config.toml
num_hidden_layers = 10
num_attention_heads = 4
intermediate_size = 704
hidden_act = "swiglu"
norm = "rmsnorm"
norm_place = "pre"
tie_word_embeddings = false
parallel_block = false
init_std_qkv = 0.0401
lr_mult_down = 1.5
schedule = "wsd"
decay_fraction = 0.836
doc_mask = true
Each number is 128 + 24 x the weight over the matrix's rms, rounded and kept within 0 to 255. Layers, rows and columns count from 0. Numbers have three digits each.

# layer 3 attention query, 256x256, rms 0.0757, rows 87-129, columns 64-127
063124115070105136143121119111127090160136130135143124128175138119146102135163098112166142095118152108173148107150113117152161131106106140108159137106112130117071111173127140143155141142133124
104143154090126084125110104132194138140124135120106121096109154101119169141153147164106128149118146140132109156132130083138094115123119087118172140134084156079107081154168100087139109097089126
128152146171162135129120112149082130165130114174117119135100150104190098127121148165135136174096086150106109154109077144126116086167097109169117123179173146165107101127133157147120183138123182
131105133204190146136133125151142145149117146147155126156153088132163115152124116122140109131125103122161149124135121119122158149195122126152112155082090111128137153090083190148159128090103131
145085132111135126128147135177146107138100173131119137137107127156134171105138075144169123142124171114122129149140168138134096192075144160147122146134170109135124163135128127127131084144136116
111122143149140130097148151142131121154153084122121165141138159140112121124163124126139134135113128112148155130125112107179102113134145116135107163136178103085107116122151137110130132140108134
119133126136109167117172102095146096151103163135142094169101102097116109121133159128149179103103116136145094081125113119122145118132105116115143129104123161158141156126147141151146142122133113
149115153107131105121085130124088152139156117123129161107104117145086154118152117078110102169117164134136152114075144153148182136099116097179105154155135088130148109128127176136155106088131102
111102132104156109166150131150102148074107130072086092096139166135157105122118147147147128129141162115130111187125144139127149187149089132137085101122138117123123102115190124147097165161076132
122125111115105112099102127110145143142135211140129115122131120132127160133141114127128120081130110101131094135140135122130143132116134109111110147169138163132134153168103151128138101110126088
110129136107103095102165124137126086134092132155092122116169111125155123162161146124095139104074129134193114099146118117142111148105141136103090068111110126110157127096127096100124206144100103
140146087117154143123067109108134166133160137113123097172114139116160134139130106143120142086134107135105146112097145110131158128086167113115069092113142111097101142142133146119108113183114149
116131116125156126133108151154109141140150108166109085152129146133138142123126133099116188098148106139088161109129114157096152161153114074144099136157143136147122140122080140137116141155173101
105095131123102106120108129164107111120129175141129137176145079145119131162172102124129108111105177123105104104110097147159131125154102158150102169100125145125175110171136137138113116127162153
133054110126128110159078143134091101100132085135141108143161101102116076167117135144102169123130104138141110141158144127114093112099181155118146117122171143156136118135144107137139168090138133
149144114138144118096136141128108088130138123185081092106143114141116147112130125120103142102119123118105144146130076132133119120162119135115119136136110160096135130110141146175148129133104097
132107090113112144156128116115138111142127163130092126143161141104143134132103100105135132123146115109099114134131104143143125137124137146119107102141117114115125130151119103133151113093095133
152154121149117116183104131154119136136099115131155097123095118099149172080143156130168139111118130177123158117141138153184130121166110127120138103122105122184158146129151150077097104120110136
099134165182155121178127129115116113122122162156090136131107172134099149069161149123115123138120124104126136143129149151127136118137133153159129129152112134122095146174106068114149133131144125
115150101102076139142110136117122097133097126168074132090120165124179099080109159122148091146085112155148142129125074118131144114125142160125109166097098140116106089102127116117120091148098115
129169115105128101130144172151125130168121136147113126075121135123109100176173139176140103103157167106106125124105142153139152140163113113117176124078130143173166129148128140126121150131169109
163153100170133117128126154168111142077132149123162108089148133092146127143098118155139126118182106117142133174159111159109128176152129160158135120129113126164089141106150151120130121123137064
181143153100114144121121122069171116123153109143089162158150153168123133123161131171166145118099136133121095135144167132150134141095113158117113121136131114167158130119142145140142124135177089
174162110119124133159131100130102121157153137100139092133123093129124145129135135098127147158127118142125115083124149155118133104173137147139108151089149116144181138133129151144119132113133116
175143128125115167091103037136163145055103102112117127120095162135128120129142116129133116116104139120146112099112161125123164103091126170108121129166094204106164132066102139136162116112110166
140074149121129119131113113149138140107095121134143129117148129114152092134154127131133124152182099117159142078083109115113131142112106134110125121124138096153120160094140112090149122156151130
119153086145102086131065129094106092122161146160150143145144181077159132141134138115150104084156149129090158133153087112151103147118169167097125137118167120119131130096127103123109136100125092
100143122124146111126078130167115156123127134142128170101106144116096132173136165071096145112132122166138092123142115153120097124098102132085140163143140128125126132205143124091096174127125105
154135124147126138112146131129109170135180126152162140118104123157122138136123137121124136155097149121133135097111105115154092099119149173145142158060132103125120122134138131138152108141177140
100116141131123135105104121112124163134146161156154124118162120107129096099160081122205130106147133160100139125133122126152169143141147140132093147106157109109176162127093141108075148133133165
103127143113114147157125181166108143113172129107141111108119150143126144153115144127105161145141113131108100130115091123113065118152165157158140110167106155114140126128125151155145159068122087
178156145150126105135117138132094105110141137134166179123105097134139136112133160100135131128159119144134101104114131096138107098097123128166131113152165128153124130098146102157162110104095119
098137152118124132115090140152110130149116125121134141121107115108093170130120105135154103133147150117123130145114150108156120117106134155112149106082085136129143124124116092153088118111153120
116162137108096143099159165114162116123141153142165118161124110111155126111162142136122148147138164109095135111132084156175102118123099113163134110137116154102093127064100184091160139131107154
113118142147146139133132131122160178149130123098117094134140096148136136134144129150123118110123092151132144063083117127161139111096162127133143136082141153132086111085116140115082109118161133
150137138168123089122130129147120118115133156134140130156136122162141112131139135146162162086100141143110146178131138140095124086155136131142103148144124114163132075112144082127147126156152115
143172126111144104112157126125136118124121176146135106113137135110131127113189104088184176106119146120141141144147122135147101143119126117124121138110113089166135111159127193156094166134145108
163134119130156111120143139125171166110116102164139129126129098147139130118159155136149100145109127133135150133141148097109124087190114135118090096146143147152112109169111088133143124138090103
114085116152108104134120103106119104114125142127143122128157107151083162107135114120127134134128128152134117160104136132133136116069138134084181149122126121122096106135129195129143137071115186
118116154140113132109139141107125105111086125089132134158122138155158106140173139119170176162121114173118161125169096168110126130138125107120137124141168121175106073096119137042126136193120103
101114186150112151129129134145128096107093060131145149128123080150132096101142149120108125160120149131080124170147141112141091133120148194113139121129107105141147095108139117153106127133157098
129103130114159137088128122122149117121103087144109109135098137121134121101135149123108141137144112138106162165142160117116104082122110145118132126100085119123109163146132111162147139128108103
139137124130108108165123148109195151141128114146130107118124083125121146122137159125141157104095104113097100126118125162150148175158130125096135143081122173125114079092111138114141136140125121
# layer 3 attention key, 256x256, rms 0.0782, rows 87-129, columns 64-127
094131140143153121098105125135126112149117125161149107135100156133122146121127162140152130126132127143154107110084116108143117100128104152175110121102103132161103164133136153106129140132172113
120119124128083095110161104109097153152105091131127171129160151102128153131116123138136134108079138120144126120153077126147147145113139111136120132159132179136109146134124156108107117127121134
159118148095142168121121159150091146145110134103124140092135139155103119113108154128156140136112101085145177130144172110126115149124168109096060090154117120154128160148109130139092123131105143
143063112116106148127174132158128140121149150082091132165118156163132121103118117151103120173150134126152099151152158111146134107105113110135134128144150112149119086159126108121097104090090157
192119122108119105103096131169080158099079131158125123123100141137117126143086181122179101152113124109098108157166125076139129147156170097142139136122158098132121097145131102158140109100105159
144180108107117113134135130145135119135093087145102121144161130143152149178116042176105144099104126160144105120179149134118144163154118133100170131132133156153182111111134123174130143112140082
180142137129163107111158105163133153109117120112121134126142170080125157141148147130093132103152131121132126174096118122094121121162126112097106112105143121157100129119160103102117111181097159
105096116108094106161148122151142124132131124140142089130136145114165128173079095168135138105113127122151149130152124110083131140188132115113038096105129138141122119057173152079147114131171154
155129078130112142140091075147107162134124092128114143121136094162134131113149138132145129106132109157140154116100127146136130096133124125083139142129118072140149125137133173165105176144143126
103140101115164126100163081125142127138149132127125100084146129128160160131167111155158116134095106095115100142150097156155144133181076134099104141061106155118150108122134151105135114068149123
181149131116155123132125141120132111117156139178071139120119091130089121111097163113154134136161172117116103172122122106104137150125110100114132120101093171112182131113151138158090099133120160
132148094126133120133174089163111107112106115106099119117119078174109120105111100082104119107118072161155142117123115160142140098122140133117124115144120167070078116163104093169130121123109099
113145097115114135141114106112123126122123125126157136093103127137124122109119083122148129091107099092153139099159105143120170129140159141122155110122111138091137121147147115065130142119139094
127150124102107139121165124168118129162123142149145112143118158185133149090089127160109090125092178075121138145139160112177099132142131108153115151128114125182127112152116098122153087123122125
089114066076109108105117145088125187142158133162128106090088157140157147119144092099131128125143164149137171151151137126128139145139125159116117136142109143124118158114078112125120112149081139
130122121093127086117090142107117160128120146099106163147099165128154128107114153107074108115160147104124098105160124154133176135136129129125117148115157117112134109101131134147134167129104132
085127099155147106155123132143115157134099133095116146109118140130120093089104103132114092149106142119135148117111110117115153098104109097146145121133111138157114109148154116149137114113153157
160141142124128152167127121098117125141116192133106132132111122091128121182128142119126149141115145168086113120092115135143153149140138158084109138136125103115149098112079083112135145163167131
093172078117117137084127160134168142130196085095134122127122165125168164173097150119154140128115139147154090143115112135189107101097109097124137150132142131135123100096117150107090108118133119
123116110173128121116087105154171162163158143124104122126148108106122146111143091103085156069115091119103150117153194106168132127114110138094105171097142122152152144120115184144122168162135118
158117159133154120139132169109128144175117129139154112131104116123095135102089137149121133149113137129135150096141094141187101164098201135161133149155143137116116156131123118127123131160131106
135138143131139158101153113072131124121108120097114126130074113126123140143128096100139128156139124122121157112118097122108096106132152150129141100107160122136122126134127155138149140117131109
118136144138105139123126150131106118121146118122157104121139138128109083099099134104134122136172109115118116116143122111106124071132137117133091143151098103135133115142142093158172132101107138
143124138139158107114099121132132134140131133158149102157093143137116158152108104132097088148128079158137114131144150155121160133147107175150176125164122119121083141138107131147107115109124126
095127119135119134093135133118123113129135092146175136152127150122106130103134162109133133144105099145133125105129211109109089118131150118160127130160179135110096090131104157140157114151128129
121141138113119138146125118102152125121086116154134123128105132093137128138146141144120137100120122117132120128102108138125150109113105131108128099096107112087179144137136135143130142145124123
130111194126100136122167122128126142127142118132138134086165091153171135119187084149043123133136126137122132091133080086151133147188108140147144124132112141084173138123111115115111124105134124
109124156131131160187186131120142095107136141160114113136117114096154081100086114155111116103125114121111121097131152110121144169123105107116089088100165115102135111116085113131100160165134118
138129136107142146134120179117126127110121158148122099095124130162109135140178159124162106115128143142106116110128085135090142125100075126114098123121141137094164111129084123144113172141129097
114091134135107171160151096138170135142156113127138109129129098186140147144113137099094106138144131140100094133100142095104146128116092098095146126145100142101128142107128078121114148132114114
134113110144118080146146136122106128135090107164159155122084081114131131111157148130101096125104135098159159095137118135118121127119156126090117098157127176155156091124110123124134132102078136
113173142162120153115118121103137154148162140108115103147159158143116124127181111167107134111068149140149081081083099154145149103092161131114143161122085172125140142163121160115128130144114144
127102174111082151114133135172129164141098113146134154147136096101149099137125118092105122116138124172146119106123072161093124119111117120143112170086118166144150155118158169149105128105101124
076146112134095125164111118100125154138133096107142145150108202150127099110137083138090145119119141107140099149111117163111153104144105130103136085128124103104115119167141106197109145144152138
138124151140128122125119095134072178093127129127109141114106123135115095098119127128164153127138134104105144148118130107108132169132145138136146146171120140143121095127138137108125108101089120
111129117084159127100179092118084123163174132145081101165139131132130162112121128142150160084161140152098088066089137124152145133108084112126109137100125122112110151107096101122136160094123139
160138142122096093156131139091129148117169109109139094106095114158106094131109150107084156138135132166087148148090148114142170157134156102116120163130142125094131100161137108106122090158125147
138137142126120099095150132141090128162161125157117141119100112095098128131143155097127138164131130131073115103142134128095124096102119158172124099122133152147161110150159177128176124115126130
118131136081129105096126141138140100109134117095099110113114157116151143149145115133144081111145122207146101125128163124118102109134124141105124091127125110106160157115148145094130107119139086
097152123105115141122106133127137170157139129109157070099131166126130130152117138133154171121123087098135115078080103096132119118137142156147073109132108144131146170097164117110123123088099133
131130098143100099138158128142097133162144131165144118100111106160092124113128105111129127103101112168152147120100124116150131124150109134113117137134110130141116147123119163085125138170126132
129115145098148119091127130115104126131172170099125135116130114114102086110122113147168108158136157138113096107161150105136166120118129120148094083151134101112140128135107117115125129116142134
154124126129105133101143142138131112125138130135137130136130129124148093141127119170134136142116169103117143168106153104073079108174115133137101094141109116100160144150149138127151150066103100
# layer 3 attention value, 256x256, rms 0.0639, rows 64-127, columns 64-127
137104084125065163134100105116105087112105124113160116084149152165137134135109152129129114127095122151143155154115125106159119090156159109127145169135128110118114125106151134148150131129119090
117123140118137118156150116114104129142145136106099163111177142141147143116146103109059139155139162118121098101083167132128141102145127164090110156127151079130165130106106136135089149162137069
120119130134123157133138099121097119149085111188074123112145130086120178124077142160141090137163118102124129122152135151130087071128164073140129163116151124146140127102141184139145115112110084
139138129133094097148122139112162117152102131139141115120129139092113092116142092123125177149131095140159106154142109148122160160071112135060129124072148151122105136139169121124136134148118123
136100123162080137109129105076143133110118119116177093117194104147136152105151125129140140147119098109094178141126096144149167118158125123147104127118124152139138155079171119152150136084138142
140157106101137103122102115111163107140115151133131100124103127144152150114104124122106145139155160143140102139110137118124114082170095104119103092128159136093119120142150146059091139153113123
148111081147104085161109170160136149117148158142152111121128163130165135131157108124108151137167162169137137123123125071121138129133153115173157078132154096149098126093129084118130166096165168
104142119152095113095155125144175115112109153114120124085119128163091105116137119134139142171122114152123117130111131155089081146111126100139120119144103130152147147146056116142201109114117155
135167133134086172141127126155107131140150138092152133151146117131144172099123125134124133143072103144187144120158094136109164118119130147100140137126155121112094126123154112144146096097131108
130110104129146122129088086124101133178172135120106126117170150174137122114137095161161138129146108159159104114127133174142126114149136118124137149158129123117116109136110136142113081141105109
089092124124112131124114093152110179110117163116165121163120137136131142089132126161110130160076161064122085140133139193158147139096131151143110135127120176135103124095170142108124078162110109
169172137141134121083129191112169134100148150148130139175093124169135113090115079135124134099167092117127124110111100132089090097121089117110122106119125143105188174111126107120060172058121120
106158081127121146167078148146129130098138134137157127147124130104156149156099105132118068149165119092088104130134203114087082130168175142073052134100141116112142179148124115121135214160102163
164180132154179174160162146133135091146141107145119138149138129125125161094120099082129123145136124102108159098158156118158160154147143096142155141110133164163159105099119121130091160126112108
164136124148159158109110125156125129160098157163130130129136145097122119150168107091110149062131096153135086150150099137152128118118154116130143117127139128126170120125137135127146104107132142
149163091148119150169135165095122134103103082159153115194065105150104160165131117123121102163082126191090128103133100116115101130097099112198097101138144121132096115129153100129134153171157158
109095180125160166142177100105113120143120136133139088127150097103172121120129120129133097144097066131141126146156155112125147140143140095123128138098156092131124083197113132117103095102128098
149121143170131113102154104130146126140133200160152130152198139135122099151152102119113103102131102142096141095145102120140172122175113124117109092092116112097088098164161128189161162147129142
135152120130162179108103157123097095135065125130147101150140150134113116187142115146118095118147196113122132141112055083106130131110119135093121122121145142146156138123165165130116110106147159
138138095097141140211140122114157052141132141084156150073113182141119122177109169116143168123147082145140082139134126126141091100136133127114121174126162151142158149154156110159119126148116147
095131126123151146117135185151138137133103104147107160140126067146141096139154163099152109153154166143140115181121145125118122131132124147132114111162142167076104133153126126112125110142153159
173098116116167138154124153119164180157124105115120122159119170124152126134176125173139153149092134145143124135201167138116070129151118141151100158141091118097110152100129114108086092119096107
128082155129102092121152136183125138134104095103140094097152157130100120116145153089118112156118131145158110096088167128144152077088127132130131122118104098132175133091149143119137143122144121
135107162137135135142121140117160148128139120156127201150170129114188116126092092104145157134089107149146116100085124121129164159079119100133119126142120092126105136151130157114134110107119103
136152134119167136095099176166159117138139139099093135117138132143140141102188180125112121135135114105110138106127145105117069143126115098149117088150109159140142092123151182115119106118125111
145179135177132104118153186121119154161167129095155157100107160129155149122091148188122142134058120138152099114090101100103104116095133154151155118150119172128108111154085112078210097166146121
136172123137130145151170134136181140123097119145125131154126116129121179125134119113156131115103107118129119148130098068121161069148093129142192117131108104136151128110121123128102138091123157
115132139095125112081133117131095146172129109152102148129122079104118143157135147110194107150128151145131128154144140138120129115155140155122175139107129130122084135125116115120141126112168146
130119107135134130113098105183157122129076157105129130143134135139130107116147170165144103111098118122146123122169111108171116147169113144157166108151120170143121105179111105095083104129127094
142122145165125111163102140106114113154118134120093116111136131132108097103132080172136136113150182130162075127175112141115075141122126125154125120111106130115149154171113161143106156133132192
104135139109131094135113118153159113138127127117120099142114136123163106146104163138148183171154133149147104179099141147108126095142109147160156149154129163089116155055115124105139168134149127
146133104170106116111152146141130122155178102099158095121153137180113169136129111145117114087136176127168114100137155095118057114146127086090098161116142133155134115188099150120159131084125099
086169119119119142129139118146182143111127149138111124080122138155110068125102137090146150109132115161116145144163091114150136111125144129155132116129126107120142142146126128182112119139070122
147145134139129125135108121125178150115181127134140145110093119138141117143104136124109072157121150148144132089127158083110072141148184078142167129117136079117111156121129134112158142097102124
097097109123146142092133104132124158150101085100106117142111172084122111110154168113136136128140176124096118126147123106093086134131123123138114129157144173198150102110124131130052131141126143
145138144137096137107100134148166099085155115146124116142147103143133121118079148152142128140121132144139112157155169123110131133138143172125168114117085062138137174114073133119117085093112130
128157079110095121141141145135143189123128121105074144123129124091156142186144112148108121138154118136124148135126101118082085142172151136161145185108155127078149126138088138115118098139096123
091152128139126134111132119127118144166089080148106088120127075122123087164129140119134130112128109165127099133091145119108139102119087159122110081149114119181101117122185192125108117145097138
132134122110086099111143129141070195114100127136137170160117112181203127147147171120136151110169133132132107117156123122139090141137128128152093105131079096163118102156155116130128088146098177
190137127159126117121128100128121124140151149141117108104108084137096122111110142136125141143159102093115177120095166120156147098136118157118136096126189155166115082153164145183106100143156108
159135162102132142111079113079097127133127157128158132112112125098092133137104179151169133167123109100133142138142129146123141132141130122103153119073148134142121093099126139094128100100124129
124130097150112123141146079103151101163072171106105169128113128106104129155111123101102167088050157119135154135146143103140124186124087111161167134111128099152142129113119124115129087117136128
150133153165139140115154117101149111146137068156119160106190114099106071131157110113097101087180180109155072115075132155143144133134154091136137102095114167142090103146141146101151144124147109
144150118128104088126184112071106115144192156096127096111081111133100149128135162084130136105155127123157052134163171183108153154108160120112170165111126135134136134155130098112155165159071118
132127139118149150150132120128041142127098136122127123137163132116156145147125157106163137141134152161089089165108114118163113173134119091103128124116138132131140173140162133121067138143135115
127113186110108083136156132132087122138117133141179111132112146152106109134075076081086126148121134157076154065139128100102110119146124110137104119128123155134107157165139137166093176137151130
186103141134143128118145172165133136135098126132134131123150092115126132100125119100116162092132150149141149151112131161121135122097112140110130129125161114103138134128117134164133141142127148
116110124138164108173110116101116142091116133147095112160125111127099151170142127108086182100137168118140105122117146093150076144140148130100167146093118175135107154152121089127140080167076163
143134141172126104148155149147168148099163133132126110141202130136157138156116131115110173160125093089097135163118128144133143165136160111171131112144117121107131104097121110131150078137143143
110122135106117111138163087110138109102143157170116117154139132166147122191154134130102165141153150124124105123105153154149125136189165109126141108128122125146101075091075101141160112109119169
130180135106127100132129163125157131126094138142134129093129204142188134147115152111100098103152138109137141123078103148153159098120100100103144105112127100158131099119142146102157134123177116
129119108122134133139111106110162125085084145150180103126108126144077141161149148142137134115178122152132120101155124052156111112101072105129153131154151110132152125135149101111180135147147087
115151094129113136103143104118130120123175118139096115091180159133118082123159129130111099126174186162129138126120182099175129145121147167156117167138120156124127136135172137127142123140133119
146130132135109149187143179110146119089163123148167100142178092148169146187093093129125132114096157142154161105153153090095215117132148141094126122091126043148151124122118143123093132141101143
138113118111161123144082128181102110141158119125127143123128141113098138115150143105095126122113121146155120118169087121100093080141104159181186083146102139162109110166119116163105103150133133
086154118108103126116108145110083108145103112090146154143137137175095149119114130115087145083125124145126174132131141126131081129138113117066052117120146144110127088150124106116109112089192134
118144130117155134142155104148148142141108118144107092107157128098161117180145174101123126174160095141157138123120126094152090145070115131139119125127144103164138091171115124068142104090114150
123168140144175182151119158113127129119138121085155168134131130085125112117145127114163107169068146131158113157143106122111153144128141070118173105089122110138133122155150149133122140105147149
154114182099130124137139139104101103173142128113125098154125097141112142096169109146175119120107118157122173126146176149127092091106136125120131135159176139194133135159107157152134120116139116
126137108115153120136169125167125113152143116149112140121121121119134107118163175072103134144120160152135114084153125141112153146111100149165117118172148153087140112137168175126172116098133134
103177148142139158126120126142133173128182138126138128157100128122052146129156075120088163160141152119094091117135107161131117124097117120120133121104138114146125133095171208174121094091141144
173128157097091154172144127159075112163150104118125151134097116142179127144174087107141120145153094148119136130129089090070122175105133102115116045124110100169118171115144092124142085124121154
095120111138130084154088131132104078100121169132152149130147096139165106144116096179128139107105136113140124154118145097106157141112107103145115143139117132125143118159091122084152175119111132
123130080143078128123118163098140119110116096123100119134146150112113146095161127164127198141140094132142148112174075131143143114128109135099126122209082113096124137152092142119143134103202128
# layer 3 attention output (transposed), 256x256, rms 0.0569, rows 64-127, columns 64-127
111144072187181160139125103116128140149078112135152131115107126164076118156100110107151188136158141105116129138075166108152154129121113087147136091122142146128135100121142144114125153130111199
120116109118107106173171115126102117122081121096129173126143157100101190138133125114099167084086117151140162139173125128151156086163133085179098085166177177115106122102123106172161154114131135
116100121168107109129129097092131127134155117083143191119126121138153163097108076104149094111145147169149106179139085111108129120130121121186128128132126139141161124130097096130121118124179148
120171124137135128167145169154114143110168150144127125102121138104154117098128145174101090126151104093157103115096154163136163147156165142182077168094097121122132099097149088116172077091148131
101088105120104094161155112071123124144149182121116145156095158136197115189171142113128125138097102165143101091157157154113113151145153121136122114109113127101089116180093141122074085185156124
183156150117131153183146092157131124134164082113095098164087170111145095114183150091113173127131128117162111113106136147114112090097099145122121153159068125124082137144120117175130121101174131
154159106125118112112103109126106140192137115147074155098155087122128130176119102119102163191119086098122122177167172138143149119098146133070156143118138161151155134131140146176139146148101158
121128145120187102104122130135123104134135156152216117083129094154125092089121176138125133148155146124122136134136147160155124157112129192156091159116171173148124136134193136138087119174190111
116110124146121142154125093152125149129141095189163129163117121145130120169130141135133136141143137180137119125073130151181118128161143126109104122169120186120110134204103167077118146113138101
144138102117146131133169093150174120189102117114164131130095079096138113157144148124147127124176140142144179108163114097127100145139119136125141111093103166170144104128089091139167169102128089
136132117138191124138195165107119119108137117161127116133138116130113124142144118177106141064129094146145155133127105139079132166114125147156130139105135118083131127160099112115135123118115158
121166119101147132177122105153199136069121141150120160161105149100147077128145118107107140064137125111071110163168140117175148093126149125093180073126142115164109140168172131117184109126107072
151132143114116160131146108119129097099169157135123108100127156103105149078150143093095160102148116166118125150086147089133129118120134145084187075163085136122152106085057136122112111115112145
132130119159102107141172124130154098108139172099143095150052105100120150147084087090133116104151157150161117170090156127146117124111121140095121108106111105101106142150090159160104118146123178
151136108134127099120121159144157107100136104114169136121129126110062103167129144163166105178083138084121125171112156122157092125141147126164133139098175124129138115141081148166117182115150108
141091125137135146063075156054162112095164124127136109119088149090095118135122102186137122097131169091088114127111122140126160135151133110111198153121139087122114100108120153119083135113090106
078118139138155105149137138147118159112068108171085122099114140130120117048155153153085132124137127137106154163081110113150134124087104095132130169159092153123112139124078050106141135173161122
172112157096123099092149088142053135083103134108099156136130120140149169089182139179082103161074123152146160114120156122132171125121087123176149113133071137121140108131077136123081081096133136
123152107095122115128071136091159141132133128084181139097135161158122164145135098107127120147135106190157120166080113143136096106091115146112144145119106098102176144143120212125153151143127123
158164114124167152078116117168149165156133159088155121198104090128112141118085115137094124092120107131078128140107110095134189077183161139130104109110114135144127149130112140158106114083117108
140119140129171134119147152133103084172136134106171148087134161107118133121148134074114107120122130094178118114092143132132168138134133162132120087129173104100139117116121096155136124127064099
125143051166097108079098144124143120143111140144164172154135082103184129160153117154128137120170162128061149150100067116084098154175142135123153117158096116085154137136139100136163097112175139
146176096091114141146134147144189122135168183167088113102139094190134146140173107125149067090130109092130118126104141089100113112139136153153085126149119115117045150113135115153131156136133073
164084092128147131111149118139132118112091147175102143156180081125154113153174141145103070152162174127222133131122152104112153089109150115124173157155129157102163097097130098151134114098156140
104117104133185083186163132134092147105188117136112128161115157110119139123124134167096196128169154175147119141110098155148135149123103132138124112113133132078139126137092100104132158116147138
132159106100100125099174121162181113113135106166129146137106131122100127159143115130116107145134103086136155108081168172077114141046115163143109159172127164108129102096155131104100108151116112
128129134135113117135149158114107072116150100144145155124088137093126094116155104131140119144093113094142155132117148178147134114194150139151101147169124169153114130165171171186101148177119113
114110112123134122136120126127101070154122095103144114104136079086142083105119122109123144155117144100159139138119113159132118160116052112118091140140132110166131119154145135154090110118172116
137172158118081163109126128153143146119090108140173112111093148132156151141107137137119119121092141133109116132137086156135107158150138119093091125136135143101090116145090154157169120114155111
149181142087109135130112081127154118146086116149156127120092130163138134110189134120145107106157164109102128149153156114134122140129094169111171142100088102137090181115087129126130103140126126
151131171152146140117220098094119083115145146112152083122152106148111128145148119146080134162148124150110112060140150155125123141090146169114146172100125153137142122148160142179128112122134089
156128115076141189155136149146140119136101126115133142126092105165114110105125108168088149158125083169126143135156105153052085132133163142062166075129116134142129148129091148082116121120102149
130125166154111112134103110125137140074118104119153130136152144146118099118133176126146154197146175155109133106090161143113185157123106127125132143120089117150086127132103074136189124170131111
132131136141121105110094091170104133167132108111123148118120115153155093175150131117164146113124137131142115142096129112093118090156109128097112155133084106156131107104123079120119162112090155
113142069125112134110106133124121158077122071099136144158138090155137091149083105134120100160157104105132077127102113168133110129117105138092083096132057100117092132120105143137153147073115132
170103135138143136107127126125110110218159143117166177135119129106115054106151130119117171150112100167122149081122162113148156132123081137142202107108136104161154145118137098171125146120145131
161147135104119145180121115102104115146131152187183150143115144139109116156122102064136117140122111150116087171117111130157130136156101125174154100070135113162095103116094099161118136168112115
154118108117165136141141120117174144178149187111080106097152166123119146114113142148106118111125182131184112093150083180085102136129139191165135166135137098140170144163080126147133127103079080
180153087129125086138124164088160138127124146116131136080149122094085125121124108132073177138124179102131197143108092143134162174130113123070166161096162180126170126101129150136131113119141102
082180134122104151161118164144063133118142159163143127176112138129173112068180165109131122080122158169152095065124117133116091124080111094135123141161134103079131114106116116158104168138121077
142111069121142118164088122169105108165157078126110120147151096131114160111144083116122086119083107109115109106106101135105115173117068065161101103150145125097086105111103130073119176124142132
184103169170096144078057138146139162126099115145114112140092114136091146162124120123107085129168147105111094142157171121093129115144155158102086117155124165071125123126149127090127128114135134
113092106084159147136094084151132137108117181142123121129100116115149117119155115128154092136085114107164176079170166138124133134123167080087105100090141127178130124117117138172103096150103098
123120135146163139162115123135181158152123103167102157180141169115181109092102137159157099131120114101098103102142135170129156124108120187155143211146164173118098070147110115126093130119125110
132164068126157115147127091135145091136150085105150126148158156131113152149162102106098103162170137075162120162094114166125147126137126088128164078119152167127125168098132166090141083132156109
115137128154148107139138149146107121152137120140088176093109131094114182114132125105135118120124115117128100180139090085145113162128116147165161134125106098131124139110105125105085097130082143
100129104140133136127145113111097119152146115104111133124186178135142110140140162048142113129094109091114148146112106124144115111105142106124131155166166112145136118166090131131133142125150096
089099104148067159124136125112145120086107107094164142137143103119152110121079146153183148111137143086080112117103110176100114123125135161106169148069083134147133106101109120135076147138142116
160132112108137116122104146163064100111106103128104099149184130141113139165058072150112140131148173127090111179101197121123085109136110087101104127136127150120146139166076117173115188139138131
110106094164176122150169139078098173159150072134137153127137132132140066136119162123148158156061106122125139144128080084184095123109151131153097121140075107169084104143135100154147124178180112
123114151089082142149148117123096145121174133137076115122125098110082078149136137082153134119146129196152137107098109175101143129124125154118126159073124141104138124096188164137105118157115136
111168110125135144133126160100132178142154170102151132143134118131124147194124184152133161091100174146164123100101186184138127134152200126121193122128096149076160112063108096136124125110093125
124128132115129149118138147130084125156132150085158140116112096200118137118101129131071106153157117129153083132136134140132103110105097106138116092120121068128117115117146142127118122169088134
162144086134101126118136120172126121140106083122117167062117127153130135125130138127123124130136091123056141126117152098161138106139120117093129155156102115169153091094127154146159061090075154
139243164135129151110152099115109138147140100127136129067059124111154118140124132133121095179130144173097084141138104151135151155166166125094049137131185118097130152163148099069182129116071155
089104099128114128153117153083138146120107127156108101162121132135109148129140139101114178127104104106170081160119113119098139085162141116160136102131160147135111111146146162041094141085121142
117153094069133084125116108123106133128181156122134130072140061079100171105095111142115092143134154156144142134134138134093143122098129151103114129141113086093186144083153066145101132144183125
140105156126178095119122126129087094145109135131098115123115143104150117145088130127111160134155124133114151087110119168141106095177116106133136145129116130096130131163123140130152146193129150
120099099103162096144116103093160114162110111121126098112091132108147153116110179051120114162120103128182108141142063137108123125111123133150142083077129159081132157193111134125121100161147114
124065099161164093110127190136097124146099163138129093120107098161134154150116130133136132162109155131128119105143100108158087091099181116112108112158112103129138082132122122125105132135157134
099165127140159103126107098129110163112130162148147125156112130093086124146093156135123103126108119154140100123118101171116076133163168143180127148168111088121130157110127093101106169137061133
113193127128116148091096106139121165160153170179146141105089136123125135139118157138096150154094141092137055090071116107180073125175136170087139131101139220103119159163080132113116165112129094
172126156115150126117134088132116111145131134141084104094111130127139097110127139092125073118174112137071127123120095141096167151129173090076131155106130086098119142135117137121105147131142152
190137100135119155147121105151156089155076176161144138112116105160129065140121121089130117124125122130117202120146152141160152138120158120109153141126156143164180169114161124153101155082183124